Part of a small language model's weights.
Size: 18 layers, width 512, 8 heads of 64, MLP 2048 squared ReLU, vocabulary 50257, 185M parameters.
Training: a variant of Muon for these matrices, 853M tokens, 6511 steps.
Each number is 128 + 24 x the weight over the matrix's rms, rounded and kept within 0 to 255. Layers, rows and columns count from 0. Numbers have three digits each.

# layer 4 attention output (transposed), 512x512, rms 0.0777, rows 483-511, columns 64-127
136143126128086104163122137109148143125063102128164098134118110093178157127134115113155126154117124134142134116102112118172133172140123124129095163095084136134109125171145136124141104138114114
080156128131165131124133113092127119136093167155115136118080127110132148120142122127112143128101108161115126112136110120085147174120087124152132103116121157100075171151136126120130152106149146
145119109165132080114123140127153138093100147137141143107132125163146147096144167122126145163146140115080145174125148138139052154107144111162119143152133131139166080151113153140111140144123128
148136123124121098117118141141151114115152137159134129110137121140097132136101132150170132111150127126119110112125120110108165092150133151140105121108125093114181117165137133150128098121127115
107128122102108141152101148181120122153157157149116143105151125135122123176154090121162111167079159095158101104115090149113130135106136156115111110112143188097127133145174157127121169155104115
100116146104100128142161147117122117106139152120101166096124136143147111092113121120086149124132157111121121139096134103103153112129116127112129108135124141097108135148119169110135120149165131
110104128136185146089148129126154129102107085118141127163130154130113095130130158170140121084189133101109143115110144134148125108079127132087097141101108128146116140131140132122129129148162154
168161104158148107148147121133134124138108099120111137154111090154145151153124126106127128118165111127120129113122154127123070126089161126129141120144101131147109123098145110134107090130135113
078132148146152165087119154104107129148132133104113096112150122120135138160150129115121141120115098143146124119120120118135125160116142142113135103123133125129103142144099164107096112135129134
091135125091122125116102153107106157132165120145100122103137125133131107091115124134149157135103128112107092121136139137142136126106144128122137092103094166110144112154177137113139143101105140
120170142143126116113127159126145088134054109144141133141105108093125097137130149135150134115148130137133147121130124114122093163140146112124063133150144096135128123111129127136143122133166118
134190125159137102110129106155098101102119135117141143172136102116122120135124109120119126149175126104127169145112117139160091104113129119146107153135146128157083132102148119143106165144138133
106117156125133131083150118155109133104114134162167106137147123134125132125124129095138098149144109119067133107137130151144097127128132126136105139126120154105145131148113116115096115108133128
130172156118115131118123114121143113170132119117134110122129120149137088125092097164141096117098154134121100140178104126106167104140132123139153125153154130106114142112112125099113120149131131
133117113098109135124146162135155127150131141169104133148124130142117115175159121133167180101149112121128091167129142108126077121137149105150094120151091110124145140143139158163106108129150126
129161152109140107128103149123129086114093149105146090120117176131152135163163103118140125135117129135170128104112091127120127112105135142101131112108115133111128131149125139122141141101136114
097133164131146133113143118143138086146128128117154154121126116165126115104101123153141099153143114121140117116135102115108161138107145111162120126123114069138140114149153131141136130134103139
153121131128106150121121114135125130146178153142128128117139138153132133135114165148154135129123132128129169115114142101132111152146146111129102162110152137139107129128160122156126117138119128
097129149129182147119127136145107138147164171112181124157111130147116106146111139126124120127116171098146134125154146104113119135131129158149153133127144128113126150119111115157110122131116159
088120171109154147119106150122135114086144105104104115109151155126104129115113139158134104103154114153136095144132127136131140128145134124117124101126086100143101151141101135123143103167120145
116109126113144094079120136134140132116108185117128160106123117131126123170086123132124132113117102143152167140140097108111108109158121150094104151110144131131147139164135122135111126123137114
110163129137148123098123117130134134150091133142166096124157119125137147136128109159166132145117104164150101132126118113136144134101136107149127111121134125160140156140132116154117122133119163
161120130120106136156174101135168134086131133126119148098140134135146105108075122110140144174145162115077113106130124140138134148125150108087103134107125097118124154137111139126123123129137123
100147154138163147132116148172111109126163132127134104151116118154118127141142140139129137104142126140183114128090122089133080144156103098126096141168094084131134125164132127131084124118113130
139158143136150100124101108119127088098137158117121204111142130141089169189116160144144128117118147145117163138106129083153150118169096120119128161097146088164160132136081172187111073115122129
133159105158120139110083129162131120132173159137132105107100059100129129150191119110134143100124131144121100154117093161166124132178118119125124139121126166108118149099145104114111111143139112
085135128108126088138079088115125109144091152096128119119143158135151134101128113136131148110121077143171129120120152110116144134117129150097153099145167152142104116112133116129101133136131166
115142122135149109100169134111164129103152116087125095118116180127156153139180158122159138129116114126121149142146114132124151096144132131139123126115101128130111142137145141155092174142105133
094138116113151149144115136082140103165106123110119123123111119164125101135124128147133112112141156128132127180158079123110115104097118130138103112134117121132122155148126117138086117076136113
# layer 4 attention value, 512x512, rms 0.0822, rows 484-511, columns 64-127
145115095107137132141137090145137131162119090106134154163116151160138125127134095119128096133123078147088129118129132107143130108113091159118112152136135127131142112163094146112122110145104135
058088172089117115122131158097103102137180103139107109130149141129148125117139171152125128101109159171157084117141116138159147091114140124115092129127121118117152176103158111131122132149147103
117107123103133102098119115132116098130132119128132107131091136123148156113156131107131087099087125114138125140154101167114121103133070125130145152145140155125097115111102093136097120128131112
127127114108127144119151122116136142139133163108152125149171161136167132152098125108109177113133135083149126125140171107126118174114114103103109147118142064121099147143094103129093096126113152
102148132125088122145147087130125156113137150139106138133139092118082103138125082170137153117105100116115127147123122102162128121142126099130125148114137136122160174103095127133163121108101119
130145135140106120156109141125100131115134130144116130134153085175141145132106094143113107136148121131129129167150135135135157104122165124132100119158114148170117124117166162122146067139086118
156136110119104124125110118157158138140097096110142133132125158142128120113145154133126109146110113121140114139159163153131115129155147162132133135172104152143116096183143156112125135140129184
136147142137164119109100080102150142131118070161124164161107147109135137139113138134149147100132136147136162120129123084151132134104163089116092115132162111137120137128146042150141124105119152
122133123154128174112145141147128132105123162139099135121140121139145189102139179135110110125165117097148142126119149113099148139128126134127117143134158107121096091138094109124132134117152145
142133047153126145122139103174144142118114114108194172119152126119138142137157129074116122148137090133098127136117108118135140130139125112117097105104111151147129094159101105098115173144134160
093075130089118158145118175152148150129138121083137122100115138100158108104156177093131100107098144143145099160162166163062103104129105126141149123151137127124127138155133121074115093141140140
145110125174094102130094094099141173152096099091133127151123113169159115125166162140087184143147142134147125126159117093111121114134116127101144155171122075140072104141146137129120079153113124
127120147155124130131099121121110110127141122070114130141150154107133160133157147112123145116094124092145143102129099116140135118120104114141180138119111105141117167125116110139137105121165110
097130109133162143068094140081080134121117128105147126136148137135162112103123157125125082119161133123159164122137082185160164109080151210139127147163104133124113137108130116118110144171140134
107128087125104114120107146119154103149135101148112124127126108115125116108105150141151096126125148132143119150136138169162081129148111145127094158123153125136143167115134125096120155133160136
138117133137153074141153120101109138117165147134115127127129120146090131104144137144130169141092144184099163127158117119133110087141115120147126152119141140128130127101111107122102139135076124
126132152130112130128150117105146116122115165093120131107133122143106136098127098121094148107128120144152091109133115120073146118145095148141101099096113144087163153153129146080173091156140144
130129137123093105143161138101135134125145170149167123106111149114104135141138140152165146166083113151141142177098112138165152118105131118142117094114134103099134129112118131104110141067172097
109144118145129157131141115123136158150127146131155096130139127150116134138132114165129143145157116122112111133124126120134104152093150120143124122131158124131177148088105120130115133103127121
121128175113068084103101127127120121119133127112140091117135139137109171123163137161133139122139187130097142144115101112142133131122126127090125117109126136136163122127140162105153112124116154
131106125118100126167126111124128125085125104125116141104104121121102135136147142112122127150167156120113123123128180181114143171134125109131107115123106130148165087152133116117129093151117152
164108097143139118131124125111114092134113129102130141165121141111130107090107165155166114129155138110117121199118157130116108113123119155128114138153163101153106106134139124109134155129136122
140077132142164091141166100094147144155119146085146143123120129114153117131075134130122149146120164102136093161131133137165106113106121145086119142109104146097146082120134146123107117132112151
150122081091101147120155138142152102094128137131176127171102149125096099086170163112100185140119142160115126132114139123124107134146123137141118149151099108137112122070120084125061122123120134
124128151091141102124119129132136142132100106084096100131121162127178143111080141151133134105121185129171107094150133151110141115093120151098129127126107116142211175094195071123121136113166160
109157136114139141111169147138158166100104133126120148125122122141150140154115150097118140111153119148118087104132101094168113138122094075099126105187157133104168146134115146126131141152136087
117136138117105154123114170122091133154143102130143117128173139128109114103080118113128142114103110134082116132116155140110130159157090141131123106124135098110134148150130109133119120148176118
172176099146132128111145069124121106125123100143125104148133081124100181139155105132155149127131082137140137090129156137148141104127139106112127129118139093145112138122117156129130100159131147
# layer 4 MLP up, 2048x512, rms 0.0941, rows 0-21, columns 64-127
135125132149124177143118134105092147129154122135099125161104114116110131100138145112162163104120141127098147113118152124125143133147128096174155131152115115119133113106147125123105111127116148
151107108121158152155123138129112116172114148144136135128154139116126155102126095092079169129134098084145143163128076119111159127130147140103131106141093128159137120086151135115134098146118130
139105106124133138078120125107109113103119141101090176179132115135107158131105126088153124083125139126099098096143097136148156132114099113099125147134140113125113110123143129134104146165158155
101152122135137114097126156123157123097097127115128130118118156125104114140135122116143088147179181153137085117145160134154142105127138099125116136128150144107138137072172135122095137101084127
111121115106145177098083148103137103144128149128117116131144128136095126152144086092112130121166119137150150116150135101135150103087139153152127088122109135134135128113146124133105126135153099
095152166092137120090160138112115165156137129121114105129137101140166114090131128128142116081159134124131141128120092151127137119122150141148119125109120101093107132115139139123125138151133144
117114123119123182112124118117112121126129167107135133104146118140143119123143133140140111136158135115138103162088124107139123126094124149178163093131136139117103190097129098154138128138094092
101150125136106090075134101184127131139141141132098143164137119141122123133150098124136131155130105120122117094115143121140122128121137133131131156100156122105105118139113119145080097135143186
139124134123099131121138145112079122131102181128112111138148136125142110114145133159109116145144106134161157116084089139129143143158123124137112118145121119125140104164090165169096183178093150
140120142139126188120132133099109118097114134106137114117112127086145129162118134136100121108118151158110120113118144134122109167135122102152139123153127127088169127123157165152141132155117141
111115172112112089113183137066110116144158100142127141119106137085154100113124097130130108148117113148185166115163151122179125100153134146085109130143136166055105122144151141125126141102148170
101123120138118109157106096124121140098099148128112126117161135159126115123134158115115135152136138097126140157130108103097102142121125105116151111154127126132140107114148099145106119149112146
148103108126119140144143181099138103086104150116131095104120126077128060117112144109130174093114108140110156096172090095134094118150123140116101181091094112093160172078148175121132147100122150
167166147114102093154084139103191120161130142121111142167142135120142106107106185121121129111142109161089103087111145142068182169179150163137166184124109135153113105141150101121154145137125135
147095087194112146111135126137069112134137090154148105132108126101131138113109148125111143124132157123168111124129099134126137112145111126123147144158171137137098106129144111183145088131136138
137084150162168148137107112085107107168086101146118154115117068130113097183105119127155152102165074165114123179104084118139117172131117121100071111177140117174164098155107184142115084114159117
132178146156106122138151118131101102090069134117127106163100078092144119117164107153136107142136124139134159110147136111130091127109131089154138130106152099102106134144135120132139147107132141
127146145120129165117122077118139137126117155114053119180113099117124151175129134138105124128105135101098143114128168103127092095150189117106144132175125185130125092114126080134147132120141096
131092142113112090148143115148171136159116156156149121125102133167125169151151169112105139129174124131130113129153136126146132146129119127121151163116107109091101101113163143101127136099109092
162104128115161104138127119140157128147109113134132112138133119066056146094085107145147131149118110119116122113176117116164148157117074091118179100123131106111122135095136101132117165083110077
160092104098108114114117125095105141124097114106134156071120086084143097116172100155097106106114127163120126111128125145117126167099161135169127139169125103144122129136175122164094142140117127
142155113126109184104143104152117147146125104140117141174092089145142128092096104127160120171165098158140148093165147114109119132094138099090139148123116132108142143148093132126131147123133191
# layer 4 MLP down (transposed), 2048x512, rms 0.0893, rows 0-20, columns 64-127
088134121128146121137121102143136099116118124118123125125145111137113146096127096165130154100149114150142145138138128106153108147108133134130096138135168104137146114104150147088149136116153092
149087128127101105148141134129111162128117135163114162125118150138160128173069143149139137133135099134146168120129120170095154126133116133120115115123132100104123112121149142139101130109159149
085110162091107119149102126078148131099170083117149123124112178132128156128106103110126126137116147133129134117160135154131089111160143127132178176107110121139140100172102110137128128140105158
142138115103134149127103133117115161153079125122123122127121111132126148141116168126145128097128101144152125156135116127110123149107132140122118100097105138113142110117115105105138132142117105
105127142141094123101136148115140136082107095108131136126095146163109128117137121162124155080151124150085118128138124080159121131099146144123116092128150073143100125115116093110144115149129130
113158105166090127145096136096122087089116100148131145185149093141121126160192107122085111081104136132161105146141124125123099106118141110086168139153119155172129116127110158131159148095137154
106121123168115122105133119158163113150120143081133118144082114125171139137160146112147152102114172130115145097157138139170130162138111180119090136144158140142133123169134135114140099122138129
145094105146113184155149163119127140097105123104149121095104139138138128137098136135142131129113155168117167174123109134095138145082140141108125074153141144129139151131157113138137123099116096
120130136157119133117096111130163118123083136172119132123130111113149140175136135151111118097116124122094101128172149114135128148133159098088151143094125149097157152101128087086131096115144135
091172107164132087140096103103081120119168109159119123101115149167111134172165137189091140109154122128143143164130150129124146163141128174129115134139107121143103099112144134090125117126092135
150085145132132167163122159107132122179142135180156184142141135127145112128121123135122118123160141151117076128146115110140190097111081150118134143141112119162162118134114079066129102114141137
125164132107149135136149141142140113087131125159142129161120106086133141167139121111097133106134116169117106115119104133180144146150080123129122105133110123146165174131099185151147110114103093
143129140132123075113128109118123156126124115156119126104115127166122154108165119066140123138158132118146180124142144143143103111114124069181113144165131123140109134097137106197139140101139125
097108118159126171135181122155130091076094121142128141140138113080150106158153164093101115189129122104115155123115115084111085084109154085137138133121129148073114126160103130106137121148139174
082156135116127145152098118141076129125103141129125175119125200138131139122152095132145136122145099175127145150139088146108119107178141127099120103158137137134122155142140106114121127095136131
117183131124149140125115122133075085130127154106163178135111117127115128153109119160110124112107111180121174105174150117117095146154089152083113083157119139144133119139141117145130109127114185
098127096087125133141100106155099140129146104097102118117173119131130172140104137179097081130135150082125128132140067112156157134127098102163104124077153140135116114163153131099090146099177073
095122158078113128100126134124156089134113157107156161149056105102124102151153138105056125110108111152151103109093173135142110117118158138111143127138187127118119166163122107128127129109170152
135109159145140161141107077124120134113132129114101133131115094104175106074100081141170146131119165133154131134120128143153159113144155160111133097126165143132113114136103136113169116161109164
059131149138110165097099134116163095174170112133109149114170175131144125141149117123104129124166184093166147100081139138121152140105094127127144117101080158154142115154127153157134105084138132
170135117047156159121091166143125143104104106133106137081108143154149134190100136134121105114134138123139112134122112132101139144085174159150111097185094120140143123141177126100115146084140143